Weights of a small transformer language model.
Size: 10 layers, 2 heads of 32, MLP 192 SwiGLU, vocabulary 8192, 1.07M parameters.
Each number is 128 + 32 x the weight over its row's rms, rounded and kept within 0 to 255. Layers, rows and columns count from 0. The size above them is the row's rms in percent of the matrix's.

# layer 5 MLP up, 192x64, rms 0.319, rows 74-108, columns 0-63
size [109 135  96  80  97  98  99  88 104 102  92  84  92  96 127  92  95  93  93  90 102 108  91 108 106 101  89  70 101  78  89  97 119 101  90]
[[ 85 145 131 114 134 147 125 162 165 104  78 113 148 144 151 129 109 156 139  51 111 112 136 167  65 151 163 153  71 129 123 128 161 140 121 136  85 105 168 117 137  86  88 147 146 118 154  82  60  65 140 119 180 104  62 110  92 148 157 194 112 132 140 108]
 [101 129 114 113  97 130 163  96 185 112 176 132 137  89 135 105  91  77  89 189 148  82 110 118 124 150 145 169 106 157 110 133 102 127  95 129 122  40 169 179 163 135 141 150 132  96 108 106  88  84 125 170 120 188  99 127 181 153 123 130 126  61 121  90]
 [143 184 171 156 148 111 104 114  96 161 132 113 146 169  54 100 136  67 147 127 149 179 179  63 103 146 111  85 163 134 142 128 124 119 124 146 155 154 157 161 121 126 135  90 116  69 190 137 117  96 125  48 124 100 111 100 106 146 114  83 118  93 170 109]
 [183 165 123  97 146 131 143 129 196 139  95 129 152 154 104 129  48 142  99 118 196  94  96  89 150 162 140 108 174  83 153 159 118 103 138 139 128 107 101  92 125  86  78  53 126 126 116 107  73 117 119 109 120 192 172 127 136 128 161 161 126 125  87 157]
 [161 120 152 154 129 107 129 113  82 152 171  93 133 101 143 119 181 190  99 163 139 165 108 110  68 147 177 136  76 131  70 110 152 119 113  89 114 217 177 106  80  94 103  92 127 123 152 156 174 149 121 139 134 124 138 128 131  99 100  53  92 120 147 130]
 [210  94 174 163 148 140 118 108 135 149 125 154 166 111  86 129 167 111  62 116 118 164 120 143 138 106 109 111 121 181 124 149 120 103 102 120 102 115  89 104 109 119 171 105 159 154  74 160 112 132  95 160 233 183 138 163 159 132  79 132 148 115 135 166]
 [151  88 102 116 131  92 150 148 130 146  95 167  91 126 120 111 175 139  86 119 142 121 108 165 107 113 123 153 124 154 236 172  96 147 116 115  84  98  99 148 112  99  94 135 171 119 199  82 128  97 111 133  59  75 147 132 146 120 181 128 188 130 148 148]
 [147 102  69 205 124 170 113  70 144 134 177 115 166 108 156  94 141 134 100  84 103 109 120  54 134 163 169 125 134 195 100  74 133 114 133 119  92 147 123 156 123  73 103  89 160 102 112  84 135 138 141 104 129 150  73 138 127  91 159 178 131 148 112 105]
 [121 181  95 146 148 148 183 120  91  75 141 110 117 122 139 119 144  88 116 152 192  65 140 133 123 107  58  57 150 137 120 138 111  86 113  97 145 108 132 165 169 150 170 144 108 118 149 194 157 139  92 163 167 122  91 113 144 116 179 103  82 171 135 160]
 [ 67 134 170  75 122  99  62 126  92 131 158 155 134 145 148  66  89 144 116 140 124 100 123 156 104 129 122 116 143 104 146 132 174 141 150 147 146  89 143  76 121  97 140 148  65 185 162  97 136 135  92  83 120 148  92  99 100 110 127 186  98  55 118  70]
 [130 124 115 111 118 176 147  87  52 140 131  90  77 113 144 187 149 126 156 142 134 158  96 189 134 140  88 156 125  80 132 178 196 140 181 121 127 147 115 132 143 154 145 157  58  92 124  98 135  87 141  93 125  96 129 157 129 168 146 112 156 101 136  50]
 [146 184 100 125 139 152 145 162 169 103  81 127 172 122  63 183 150 142  54 157 111  72 115 113 152 126 100 119 121 140 133 139 172 115 104 132 113 116  95 122 122  91 174 126 136 136 147  91  95 168 188 125 109 100 142  69  84 108  91 103 175  66 150  92]
 [114  87  93 167 157 119 140 127 110  93 126 162 145 151  82 123  91 145 131 107  94  68  96 116 170 129 140 150 119  97 173 187 101 148 111 105 146  78 148 145 175 116  78 172 119  80 132  97 131 180  98  97 101  92 102  77 124  75 138 188 129 126 200 133]
 [125 185 113 200 113 171 141 177 114  93  75 135 125 154 126 109 122 110 143 124 129 167  51  75  99 112  95 140 132  79 106 147 123  94 155 104 155 174 180 122 131 152 129 123 135 116 117 126  65 146 188 101 200  72 154 124 146 124 146 121 132 162  89 106]
 [102 136 151 141 164 105 114 142  99  99 149 141 161 122 134 142  64 119 143  57 146 155 122 164 163 133 121 127 123 131 112 125 126 132  98 135  98 123  80 179 117 137  97 193  61 116 174 193 116 120  40 117 144 146 105 123 156 114 180 145  75 116  58  94]
 [136 131 174 156 142 179 126 100 148 137  65 176 172 173 172 128  46 139 141 155 141 100 178 135 114 108 127 151 168 155 105 147 111  78 150  86 122 121  89  92 142 135 129  89 149 164  95 119  62 155 155 114 211 155 122 133  78 114 140 165 139 127 125 117]
 [105 120 129  78  91 158 164 139 101 130 168 103 162 128 114  99 139 118 139  87 123 144 165 117 185 144 160 164 168  90 147 176  94 111 195 119 157 171 138 158  94 110 121 119  89 148 138  69 168 146 141  63  89 138 126 150 177 127  94  83 115  83 109 196]
 [141 138  93 167 150 167 115 148 151  91 114 135 128 113 125  98 133 115 180 111 160  49 140 124 152 128 133 139  94 108 109 136 148  95  87 175 182 114 150 123 110 153  93 130 143 142 103 117 156 215 116 106 116  81 172 173  80 171  81  84  47 124 110 151]
 [ 91 172  81 133 122 199 127 122  91 132 113 133  79 109  98 146 134 134 144 149 144 141 107  58 147  85  64 124  94 108 113 135 132 123  98 108  84 132 119 115 145  24 112 137 148 164 185 123 124 144 154 103  95 135 114 102  72 115 103 126  83 102  61 125]
 [139 114 113 196 129 142 154 178  85 126  85 136 105 148 121 163 197 103 158  72 148 172  90 105 142 163 108  98 150  97  95  99 157 133 141 105 137  61 144 147 149 164  88 140 129 101 138 121  82 128 107  75 198 128 157 131  84 116 136  66  83 108 143 145]
 [ 94 165  96  39 108 117  97 111 115 174 144 130  95  96 156 141 158 154 163  65 101 175 116  80 127  78 145 118 103 192 109 122 143 108 157 140 123 143 142 122 130 138 107 111 163 154 166 108 171 145 129 158 116 126 174  73 150 183 173 164 105  78  98 100]
 [ 94 166 179 117 159 123 129 105  64 129  73 147 100 150 118 104 134  85  64 130 138 127 185 112 107 124 104 157 119 150 123  91 210  88 117 166 100 132 112 173 108 129 143  91  91 148  97  78 164 161  76 176 158 113 135 163 110 112 126 159 133 156  98 182]
 [109 147 138 111 185 189 225 143  96 125 149 128 119 204  98 114 137 111  79  70  91 142 127 133 118 142 132 143 178 146  97 117 150 131 152 155 140 158 150 107 148 100  84 172 117  96 104 132 179 119 106 182 160 105  98 118 117 168 138 137 165 196 142 131]
 [124 153  94 129 104 132  66 110 115 163 163  60 193 113 145 116 151  95 144 152 113 154 109  90  81 107  81 110 126  94  66 132 118 116  91 150 121  81 112 109  87 121 161 157 158  95  97  99  72 123 136 108 161 111 101 143  55 121 212 130 139 122 147 131]
 [ 99 151 152 125 120 128 117  21  89 106  77 142 167 138  82 174 125 163 109 101 102 152 120 169 104 152 109 100 109 135 175  94 162 126 117 148 166 165 148 164 154  52 105  95 153 111 126 134 159 138 110 136 123  93 134  61 141 116 115 162 120  56 153 123]
 [129  98  60 128 152 135 121 146 159 121  76 126 151  74 179 198 131 102 122 130 153 104 189 157  46 173 133 152  91 108 110 187 111 172 134 133 107 102 106 126 121  93 136 103 143 132 135  94 122 106 110 158 140 106  78 127 144  58 154  91  69 134 129 118]
 [131 116 122 111  47 148 173 123  87  71 121  80 129 176 101 154  99 158 109 190 107 144  74 150 157 173  80 135 145  86 134 144 162  93 108 146 177 129  80 132 152 153 137 181 155 160 132 146 119 182  88 108 132 169 141 118  76 118 116  85 112 109  97 119]
 [108  97 121 133 116 104 132 114 164 142 145 102 142 128 124  59 169 143 150 105 167 133 150 139  82  91 108 127 130 219 125 163 152 102 120 180 145 137 163 141  91  88 162 131 156 161 107  84 103  87 129  43 112 135  26  96 103 101 129 140 146 138 126 125]
 [111 173 143 125 158 154 138 132 130 106  71 153 157 131 106 104 122 122  86 114 176 159 125 135 129 137 150 108 100 101  50 190 104 143 156  88  95  79 117  92 101 122  78  43  47 161 146 145 102 146  92 114 131 120 112 148  76 146 158 173 100 137 105 122]
 [108  91 103 151  82  79 103  99 111 128 138 107 159  31 148 177 126 159 137 195 178 118 153 104 109 122 152 114 111 193 109 120 116  76 127 166 121 137 131 150 157 121 184  75 138 145 185 128 122  95 160 161  95 152 141 117 131  92 130  94 151 182 128 153]
 [163 127 118 147 175 175 107 145  81 134 126 148 108 118 119 112 132 118 142 105 113 140 167 100 124 106 117 135 128 144 107 139 174 170  97  82 166 128 126 138 144  82 145 130 107 144 147 219 175 148 149 141 169  60 162 170 168 135 138 159 100 134  14 107]
 [ 89 108 118 186 128 169 135 151 106 186  64 162 117 107 142 133 108 146 139 144 128 124  84 125 155 103 185 111  93  72 172 151 167 168  88  93 181  75  93 191 162 186 182  95 158 173 114 113 141 120 109  77 113 129 135 137 126 149 129 120 119 114 117 127]
 [157 126 156 112 187  88  45 178 144 169 162 127 117 109 102 139  99  92 180 145 135 117 137  76  58 163 129 164 165 140 151 191 168 152 130 117 113 156 151 159 136 115 140 128 159 155 131  84  96 189 149 127 191  91 177 113 113 139 134 123 144 128 124 155]
 [105 150  90 103  89 157 139  78 108 116 141 134 113 124 122 106  87 161 148 119 134 117 110  59 139 159 125 112  96 146  84 101 166  95 126  81  99  96 118 126 168  84 142 100 131 132 106 104 170 141 184 225 187 134 120  82 121  77 114  91 157 142  64 147]
 [136  85 109 105 109 189  75 162 144 163  72  94 194 139  72 149 158 187 150 160 200 131 146 187 148  88 122 123 123 166 124 107 124 125 114 138 151 177  91 140 139 187  94 143 153 138 152  85  81 112 136 111 149 101  98 146  87 128 127 113 114 105  95 131]]
# layer 5 MLP down (transposed), 192x64, rms 0.201, rows 74-108, columns 0-63
size [ 91 107  84 110  84 106  94  96  99  92  92  78 105 100  97 101 102 103  97 108  82  95  95  96  88 118 100 119  94 111  93  97  89 102 107]
[[133 171 145 129  88 132 192 137 120  76 113 117 180 118 154 110 142 118 101 134  99 152 141 104 127 158 136 131 189 119 168  84 104 140 132 143 197 115 144 149 130 132 168  23  70 175 199 122 161 127 136 124 102  96 178 129 156 102 107 109 106 110 152 150]
 [ 65 179 115 112 114 134 145 119 176 171 110 105 143  87 131 129 132 147  94 146  86 116 105 111 116 106 142 170  83 122  82 127 121  91 126 186  72  35 139 135 172 107  92 134 165 123 116 128  86 134 111 141  78 204 157 125 170 155 154 106 133 106 143 172]
 [106 170 166 134 105 103 123 130 127 143 122  94 152 119 234 136 110 128 103 151 111 103 101 126 140  91 177  94 111 135 145 148 112 120 133  89 117 156 146  70 114  87  49 211 127 113  74 123 169 127 121  81 155  80 105 113 154 175 101 119 167 134 142 113]
 [ 67 136 138 159 160 161 115 118 103 111 105 156 107 134 134 130 160 121 195 132 124 144 179 112 173 156 158 167 126 153 111  68 136 179 140 149 145 139 129 135 156 228 129 144 120  80  80 161 167 130 164 130 162  53 140 112 101 136 163 101 132 154 161  80]
 [100 156 156 146  93 137 120 155 187 106 142 116 104 165  58 115  79  75 176 108 170  88 149  90 131 139 125 104 151 122 144  75 101 143 124 104 128 167  80 136 185 109 112 137 145 124  92 114 147 125 133  69  67 121 103 148 130  56 158 160 129 159 190 144]
 [ 93 142 140 107 142 202 162 154 126 149 137 162  92 134  94 147 124 109 183 157  89 139 161 120  97 172 127 105 111  66  93 144  88 119 132 108 114 158 141 119 115 206  98   7  96  85 141 111 147 123 166 154 124 149 133 152 147 137 121 170 106 129 137 145]
 [135 116 128 104  85 133 143 132 183 150 189  49 147 172 137 107  96 135 153 133 125 130  98 111 114  94 121  58 105  74 129 119 118 104 163 109 157 178 178 123  78 121 117 164 143 118 104 116  87 185 151  72 110 145 146  66 160 143  92 138  81 126 174 132]
 [107 212 134 108 128  80 127  86 141 148 107 173 101 123  90 178  82 124 172 128 153 199  67 137 149 143 160 115 153 134  98 150 100 121 154 130 164  96 108 141 158 185  93 167  85 158 131 113 107 104  82 142 159 134 156 114 136 155 114  94 145  93 190 165]
 [135 133 154 136  85  75 167 137  91 173 139 168  94 121 127 160  94 139 117  94  80  92 133 108 105 142 147 127 149  53 111 134 149 140 149  80 179 127  89  81 118 105 121 119 123  94 145  74  74 135 131 145 148  90  94  74  78 140 100 132 141 182 147  51]
 [136 122  78 178 169 133 133 150 153  89 136 108  74  69 149  62  87  90 133 119 162 106 144 114 132 111 166  97  84 179 163 129 144 100 103 142 143 140 131 133  92 189 164 109 127 153 157 186 163 103 129 173 120 174 137 178  93 112 168 140  91 179 132 159]
 [ 76 138 173 119 153 101 136  87  81 123  96 105 143 130 213 156 150 155 151 146 177  59  85 138 120 128 176 147 141 169 130 123  98 153 104 105 147 114 160 130 144  98 180  54 128 114 164 170  84 143  91 156 115 139 176 135 175 114 114 134  96 135 110  85]
 [ 89 124 151 119  88 108 111 130 125 117 126 129 177 151  84 170  80 145 198 104 181  78 143 156 108 107 119 109 108 129 151  85 165 138  86 178  90  86  81  88  90 120 191 113 143 188 108 200 126 152 100 131 128  73 114 145 125 134 155 149 116 114 169 139]
 [ 60 107  88 153 162 152 184 159  95 101 117 150 137  74 112  86  77 126 150  84 111 116 146 117 100 138  75 139 101 125 152 127 121 116 103 141 134 136  93 111 117 188 157  82 195 115 163 163 146  88 113 114 160 139  88  56 107 113  81 146 156 182 113 142]
 [ 52  80 120 117 151 121 148 149  86 116 155  97 117  94 135 154 138 147 123 167 124  93 187 194 189 114 139  74 141 103 123  85 122 100 113 185 132 151 101 160 117  98 148 157 135  80 128 109  91 146 104 111 110 144  77 172  82 154 153 120 151  54 152 151]
 [134 118 132 156 106 195 124 109 124 129 167  61 129 125 122 108 118  90 108 102 162 126  68 140 128 149 122  90 114  55 134 163 120 117 152 158 108 195 113 148 106 112  64 219 143 184  98 123  95 104 143 122 151  69 125 122 127 162 129 148  95 139 177 103]
 [128 128 104  93  62 144 135 106 174 104 146  89 162 185 140 140 160 129 114 105 144 121 135 152 132  91  62 133 119  91  82 159 151 132 119 160 153  93  95 125 161 140 101 210 119  58 114 117 200 124  83 116 112 144 138  92 129 156 162  83 173 117  87 156]
 [150 169 114 209 165 108  99 139 187 131  93 136 114 153 127 174 146 139 103 201  95 169  87 124 130 133 107 108  93  99  91 116 107 128  45 107 120 122 132 128 152 119 154 149 175 139 126 155  54 117 135 197 120 134 105 121  85 146 150 156 112 168 150  94]
 [146  85  78 130  85  88 122 150 155 170  88 138 179 128 122  98  72 102 121 158 126 168 130 152 129 109  92 139 110  79 164 105  87 191 107 132  60 117  94 142 133 133 107 179 156 136 121 128 147  48 193 154 164 153 154 136 184  99 119 100 132 142 133 115]
 [177 122 108 137 100 111 119 125 127  68 131 133 113  78 155 161 107 131  72 110 194 126  81  99 165 154  88 181 169 116 111  55 151  73 111 110 166 126 150 114 101 149 149  62 106 132 112 135 134  85 138 161 185 127 139 103  94  93 173 138 166 113 127  88]
 [119 164 178 110 100 121 107 127 140 150 164  98 150 114 128 111  69 117  60 177 105 101 183  91 126 120 104 133 118 100 161  99 106  98 112  80 163 203 169 102 100 136 165 102 140 133 127 127 171 112 186 164  88 142 144 140 109 122 114 163 183 184  79  97]
 [137 122 139 153 123 144 176 162 100 128 144  45 117 154 130 114 108  98 156 185 190  62 115 105 109 140 100 169 136 113 117  94 140 119 131 125 152 110  91 102 147 129  98 205 173  81 162 152  94 129 150 125 145  99 122 155 132  45  90  83  94  88 145 123]
 [114  72 127 165  77 117  84 140 186  95  81 125 123 131  72 146 163 117 138 143 158  95 103 114 144 103 152 124 142 143  51 163 118 106  74 159 151 131  85 136  64 206 108 129 134 136 140 140 125 133 106 149 145 150 105 174 110 104 176 155  96  91  66 126]
 [103 129 131 118  93 122  82 153  65  73 137 143  96 146 128 134  89 137  85 144 162  82 162  62 142  96 166 153 131 135  79 124  98 105 100  70 184 154  87 116 185 154 101  99 147  90 144  88 127  75 115 121  80 151 142 125 126 102 161 136 191 132  92 138]
 [100 124 107  69 117 211 190 165  87 148 100 147 117 110 124 151  98 154  91  86 151 133 180 155 116 146 143 141 137 109  97 101 148 134 157  74 148 121  87 119  88 123 140 135 108 101 178 146 132 158 148 119 204 151 137  91 131 162  59 155 120 138 140  60]
 [105  99 150 134 139 170 122 152 173 182 130 125 127  91 113 126 134 140 204 142 126 131 104 174 124 115 142 125 125  69 101 130 138 147 105  73 110 104 108 153 110 198 116 101 145 146 183 168 134 127 162 187 206 141  82 156  83 192  99 107 167 159 137 119]
 [144 174 123 136 117  91 119 124 125 131 140 173 148 150  95 128  35  88 119 143 119 169 102  97 152 112 134 157  60  91 191 130 114 145  90 129 107 167 107  95 108 170  77 164 180  73 112 144 131 173 152 100  86 149 163 135  83 152 112 159 143 113 139 181]
 [172 167 100 114 156 121 149  93 146 148 149 137 152  99 138 150 116 119 123  59 177 130 187  79  83 118 142  72 151  85 135 155 114 191  95 138 119 152 154 139 106 162 185  95 154 122 113 146 166 131 131 206 127 125 141  94 197 100 149 132  88 105  82 146]
 [124 110 116 151 149 135 113  93 170 127 134 113 104 109 116 138  25 126 130 148 107 105  88 215 103 127 126  44 124 153 148 164 112 166 129  49 137 119 103 144 138 129 125 153 142 137 147 149 137 163  87 102 139 141 132 185 153 171  85 109  57 124 156 127]
 [146  50 172 103 172 148 180 122 125 154 150  88 104 131 147 149  84 165 168 100 133 148 131 131 125 164  66 136 113 160 148 107 183  89  84 146  98 120 125 131 167  92 126 173 125 148 116 133 125 101 152 167 112 155 103 113 109 181 112  76 140 130 145  31]
 [137 191 139 128 111 134 106 122 128 122 168 111 121 182 132 107 103 133 111 125 134 154   3 124 120 132  84  91 129  95 100 114 138 158 105  48 149 138 114 177 114  99 126 152 145 125  52 102 123 197  91 139 152 129 117 114 126 187 151 160 112 135 109 138]
 [122 166  91 134 119 100 103  88 145 111 124 169 137 146 165 126 115 105 162  93 130 125  71 160 151 118 187 128  99 191 151 106  95 150 108 149 120 153 113 110  72 123 175 137 120 153 161  59 137  83 101 109  57 128  76 155 103 155 128  62  72  92 121 103]
 [172 100 180  60 121 107 143 175 160 114 127 145 111 174 119  77 157  92 166  95 135 114 132 112 135  87  72  93 152 146 164  81  68  99 110  90 131 128 165 110  68 111 126 104 100 151  74 148 187 128 123 157 145 137 137 142  62 138 130 116  81 133 147 157]
 [138 162 127 130 124 125 175 106 160 166  59  86 116 125  89 110 168 133 126 103 198  99 118 114 153  71 118 140 205  97 121 122 154  86 102  96 109 151 125  88  64 140  81 141 147  99 160 132 117 113  85 171 144 158 185 125 161 156 115 136 136 127 149  61]
 [139 154 181 103  88 134 127 172 135 144 112 121 140 151 153 143 115  53 112 146 111 150 117 161  98 165 182  92 103 150 172 124  90 109 107 143 230 142 179 133 106 138 136 157 139 193 144 160  75 147 148  63 123 105 124 136 115 133 160 143  76 158  89 140]
 [142 154 128 104 124  72 200 140 144 120 172  81 112 135 141 136  99 103  86 163  60  82  60  80 105 195 130  72 116  71 167 123 117 117 144 105 160 104 117 135 122 142 149  89 120 128 113 167 186 136 154 169 118 155 117 145 149 141 160 151 166 160 132 157]]
# layer 5 MLP gate, 192x64, rms 0.3, rows 75-109, columns 0-63
size [106  99  87 103 103  98  95 105 105 107  94  99 105 113 103  90 105 104  98 108 104  99 107 101 105 104  85 103  94 105 106 112 112  97 117]
[[138 163 138 155 123 165 141 146 117 108 118  90 146 137 116 163 100 149 126 144  64 218  98 128 123 114 164 112 153 109 182  77 136 133 123 122 129 160  86 152 101 113 138 187 117 132 221 111 142 154 117 145  87 194 135  89 131 131 125  82 133 169 146 195]
 [ 88 131 148 151 120 131  86 156 123 166  81 111  44  85 112 103 121 142 120  91 131 157 137 145 120 102 156  92 180 148 127 162 144  82 129 146 161 123 124 151  65  54 150 200 101 177 150 122  82  72 112 115 127 160  86 155 155 175 134 118 108 137 141 151]
 [ 75 110  84 138 150 134 108 126 163  86 128 169 120 135 148 127 146 153 159 147 111 103 168 164 165 171 165 128  65 126  90  92 141 167 128  96 131 124 121 139 160 146 163 150  94  98  91 151 185  93 174  85 157 165  99 145 165 121 170  29 145 139 112  94]
 [148  83 111 118 152 158 102 123  74  90 100 128  93 124  76 123 131 119 128  91 198 129 111 116 121 131 124 138 114 120 168 126  51 171 128 146 157 159  64 108 135  96 121 168  46  82 126 138 115  83  80  86 171 142 146 132 104 152 132 136 118 146 114  51]
 [158 135 140  73 123  43  85 123 148 103 167  96 163 150 144 112 137 146  72 138 174 118 116 127  90 153 143 101 166  90 115 151 119 133 125 174 177 133 157 145 163  79  78 159 132 142 138 131 174 149 124 196 115  59 122 150 123 110 139 120 188  65 133 119]
 [108 151 161 120 127 157 142  96 179 134 153 146 125 156 123 114  65  98 100 121 120 110 116  87 157 109 136  92 168  83 105  89  87 102 115 121  53 148 134 103  70 129 126 160  57 134 116 143 108 147 118  86  58 122 113  49 163 127  62 107 107 118 150 154]
 [163 113 114 154  90 180 130 166 108  90 149 138 152 102 106 106 151 156 109 121 155  84 160 102 135  92 101 144  77 135 163 157 187 183  71  97 110 170 124 124 126 125 138 105 157  71 143 165 119 157 164 162 109  82 105 127 129  83  83 158 163 135  77  54]
 [156 128 140 127 158 144 115 165 153 135 138  49 114 118 117 141 122 142 176 144 113 131 101 148 178 116 109 179 152 146  89 112 123  43  93 108  66 112 117 117 110 116 134 171 104 105  63 175 117  97  98 145 155  94 148 183 168 128 124 108 162 110  90 207]
 [ 70 123 139 127 103  87  96 135  79 119 105 147 130 111  77 121 121 102 149 177 124 104 112 156 165 106 135 125 181 130 137 103 134 125 134 133 144 145 105  83 137 157 121 147  64 100  61 196  80 139  97 196 166 158 154  87  89 134 129 157 162 110  61 172]
 [108  99 147 146 130  99 155 172  70 141 113 110 122 123 125 116 129 220 136  86 100 220 143 143 114 113 144 120  86 147 132 160 108  82 146 109 122 172 134 171 122  90 165 149 122 173 150 144 181 108  96  94 115 115 127 127 173 165 133 153 155  45 100 113]
 [136 198 116  86 128 120 137 175 180 139 137 128 181 104 105 148  65  80  57 112 157 115 125 160 108 129 120 103  28 153 150 186 115 131 177 119 135 147 101 135 178 117 127  95 142 135 119 142  89 104 113 150  91 116 119  94 159  97 126 139 115 168 139  81]
 [ 99 142 208 130 110 140  81 161 160 114 143  99  64 130 135 186 118 117 146 145 125 151 150 111 162  58 134 144 133 164  94 122 144 139 153  52 116 145 113  55 126 104 140 169 118 165 115 144  87 134 127 149  85 116 142 126 115 107 110  72  75 171  86 168]
 [107  97  99 152 115  86 110 130  99 179 117  98 121 113 114 157 156 100 127  80  97 123 213 143 199 123 119  95 136 154 128  99 113 157 100 165 173 175 138 101 197 122 138 114 172  68 107 112 117 131 147 111 102 180  95 171 121 125  97  96 149  70 170 106]
 [117 100 112 155 140 109 100  98 118 141 151  84 152 104  58  85 150  82 107  93 147 162  96 199 118 150 128 107 142 126  65 147 105 170 121 127 128 196 121 156 119 104 119 145 114 114 110 106  87  50  69 144 104 125  85 186  70 144 143 109  96 102 105 134]
 [121 126 125 129 134  71 105 129 141 128 119 156 115 125  60 176 190 125 164 118 138 205 157 104  94 110 132 109 107 129 128 145 219 177 152 127 123 144 101 153 163 103 110 104 160 118 117 105 139 161 129 178 136 100 150 167 157  93 118 187 144 158 143 213]
 [ 69  98  90  89 164 111 120  98  90  99 143 172  96 142 122 113 158 109 193  99 111 147 129  64 164 203 129 133 128 142 145  98 152 181  88 118 121 146 145 175 199 134 127 123  50 147 145 174 138  96 141 129  73 100 111 128 108 150 152 153 115 133 152 118]
 [119 105  64 151 140 107  98 150  89  74 159 140 106 120 168 151 130 171 126 112 100 161 143  81 121  94 160 159 184 169 100  98 132 139  78 108 141 104 136 158 129  95 108  54  90 169 180 150 135 130 152 110 107 145  50 155 183 124  99  81 130 121 111 160]
 [169 142 128  86 166 110 137 179 159  48 146 196 130  91  84 113 145 161 130 152 156 168 161 113 118 113 130 175 166 108 136 150 108  70 103 159 170 128 168 149 143 108 168 108 159  89 146 127 134 129 149 105 195 128 119 134 105 116 163 156 119  88  84  59]
 [145 126 115  95 140 103  74 123 136  92 151 155 105  75 120 113 130  86 114 126 152  61 111  87 158 147  97 144 110 141 198 155 117 141  86 128 111 210 208  93 121  63 119  96 145 114 118  85 191 119 186 163 112 131 124 102 137 112 123 127 142 124  92 110]
 [136 135 102 114 129 179 185  75 148 114 121  82 137 143 129 183 176 119  98 134  94 164 135  92 137 149 108 116 170 135 188 102  92 114 153 108 154 185 191 106 129 113 122 114 155 117  82 109 142 181 114 177 135 124 144  76 114 209 122 129 146 101  70 158]
 [127 175 164 113 123 110 145  86 163 133 120 152 118  97 148  78 115 189 132 134 182  82 103  88  94 164 138 118 163  74 170 151 157 161  94 179 138 170 130 153 126 143 137 189 152 131 160 166  72  69 115 124 132 141 160 118  93 152 190 141 176 162 130 152]
 [153 124 122  99 114 148 134 152 133 134 165 100 183 107 123  89 129 140 138 109 148 144 191 150 169 152 184 149 117  64 113 126 123 153  57 154 113  91 102 202 122 106 111 114 164 165 143  60  75 133 163 141 196 140 121 159 164 106 105 101 130 141  70 111]
 [111 171 116 100 116 145 126 157 131  52 153 121 164 101  81  64 136  97  60 105 108 119 156 127 161 113 130 142 121  95 103 136 151 134 152  98 123 170  34  74 167 120 117  96 121 125 126 141 133  53 165 139 147 111 148 122 142 131  85 122 110 150 195  92]
 [145 139 149 178 201 143 129  95 194 156 144 175 111  82 167  89 104 143 143 104 139 132 115 143 122 128 157 106  67 111 131  86 162 141 148  38 105  83  94 139 123  82 113 181 101 162 185 143 162 118 119 111  83 114 137 183 111 137  94 124 138 134 138 113]
 [106  72  99 122 197 155 146 143 125 126  77 136  92 142 155 197 188 199 109  94 140  88 176 106 109 151 126 135 129 135 114 104 114 140 160 155 146  78 132 130 161 109 179 110 115 174 165  81 107  91  98 149 134 124  76 134 132  73 104 127 155 184 127 144]
 [161 120 113 123 131  76 122 142 152 162 163 117 128  80 136  73 137 152 114  95 163  97 158 105 148 105 144  71 149 130 159 160 164 134  78 129 134 145 183 132 100 142 166  54 165 106 100 103 187 134  91 185 107 112  98 119 222 148 154 158 133 154 108 131]
 [116 178 158 144  82 102 190  63 114  74 119 142 115 100 109 145 134 158 149 154 103  90 143 150 137 145 155 111 118 166  98 135 164 105  29  92 117 151 141 214 131 139 143 134 159 127  95 131 110 111 121 161 138 146  84  91  73 169  91 108 130 118 101 156]
 [ 92 148 112 184 132 182 106 185 135  89 191  98 136 146 139 148 134  81 165 130 101 104 166 136 124 136 184  92 114  99 127 149 133 111 166 132 128 163 102 180 142 139 122 145 127  93 135 172 121 188 152 143 113 156 161 138 128 162 133  85 145  69  99 225]
 [107  70 113 133  89 143  93 154 133 130 166  59 145  34 189 144 144 174 134 188 117 112 101 145 131 111 158 114  86 202 109 105 137 142 101 163 120 153  95 145 127 155 153 140 105 104 147  85  97 109 153 137 125 148  76 111 130 106 130 108 116 198 155 140]
 [178  69 190 151 132 140 154 104 177 122 174 177 128  80 118  85 140 175 191 181 132  92  98 114 113 127 115 118 151 109 126  77 185 172 163  81 157  92 121 125 145 187  98 143  99 119 102 172 142 149 141 157 179 143 128 149 166 129 112 158 129 128 105 128]
 [106 131  68 131 152 130 140 134  99 167 113 130 108  60 201 120 147 135  99 119 173  92 119 152  86 134 212 144 111 133 167 105 141 136  88 134 185  96 100 118 173 101 120 171 102 122 155  89 152 100 128  90 115  79  92 142 183 169 114  97 137 151  95  86]
 [118 126 156 137 130 125 100 136 138 165  82  96 108  77 144 186 147 123 105 184 149 144  72 131 110  98  97 134 206 105 133  89 128 132  84 150 163  85 102 116 120 113 165 152 123 132 200  86 131 158 163 124 176  94 161 124 160  99 118  58  76  96 104  96]
 [102 167 151 175  95 151 146  85  65  69 129 145 107 127 124 127 133 119 143 118 164 149 130  64 114 128 139 105 117 173 113  40 133 139 114 131 100 113 123 134 150 108 146 154 104 167 132 137 141 149 140 181 171 147  80 106 126 109  93  95 217  58 100  97]
 [ 97  92 107 174 109  92 161 190 128  93 140 108 185  92  67  73  86 143  96 156 130 118 114 143 123 167 217 142 139 177 147 149 168 110  85  94 128  95  60 113 171 134 115 132 133 150 155  85 178 129 136 160 153 123 128 162 142 136 155 130 129 166 134 130]
 [ 68 110 102  99 115 143 159 159 150 118 107 178 127 155 191 134 108 129 130 154 151  74 189 142 143 163 154 130 104  82  71 116 155 115 127 184  88 120 109  89 130  74 100 166 133  86 113  70  86  78 124 134 126 149  79 106 176  88 137 117 152 173 137 121]]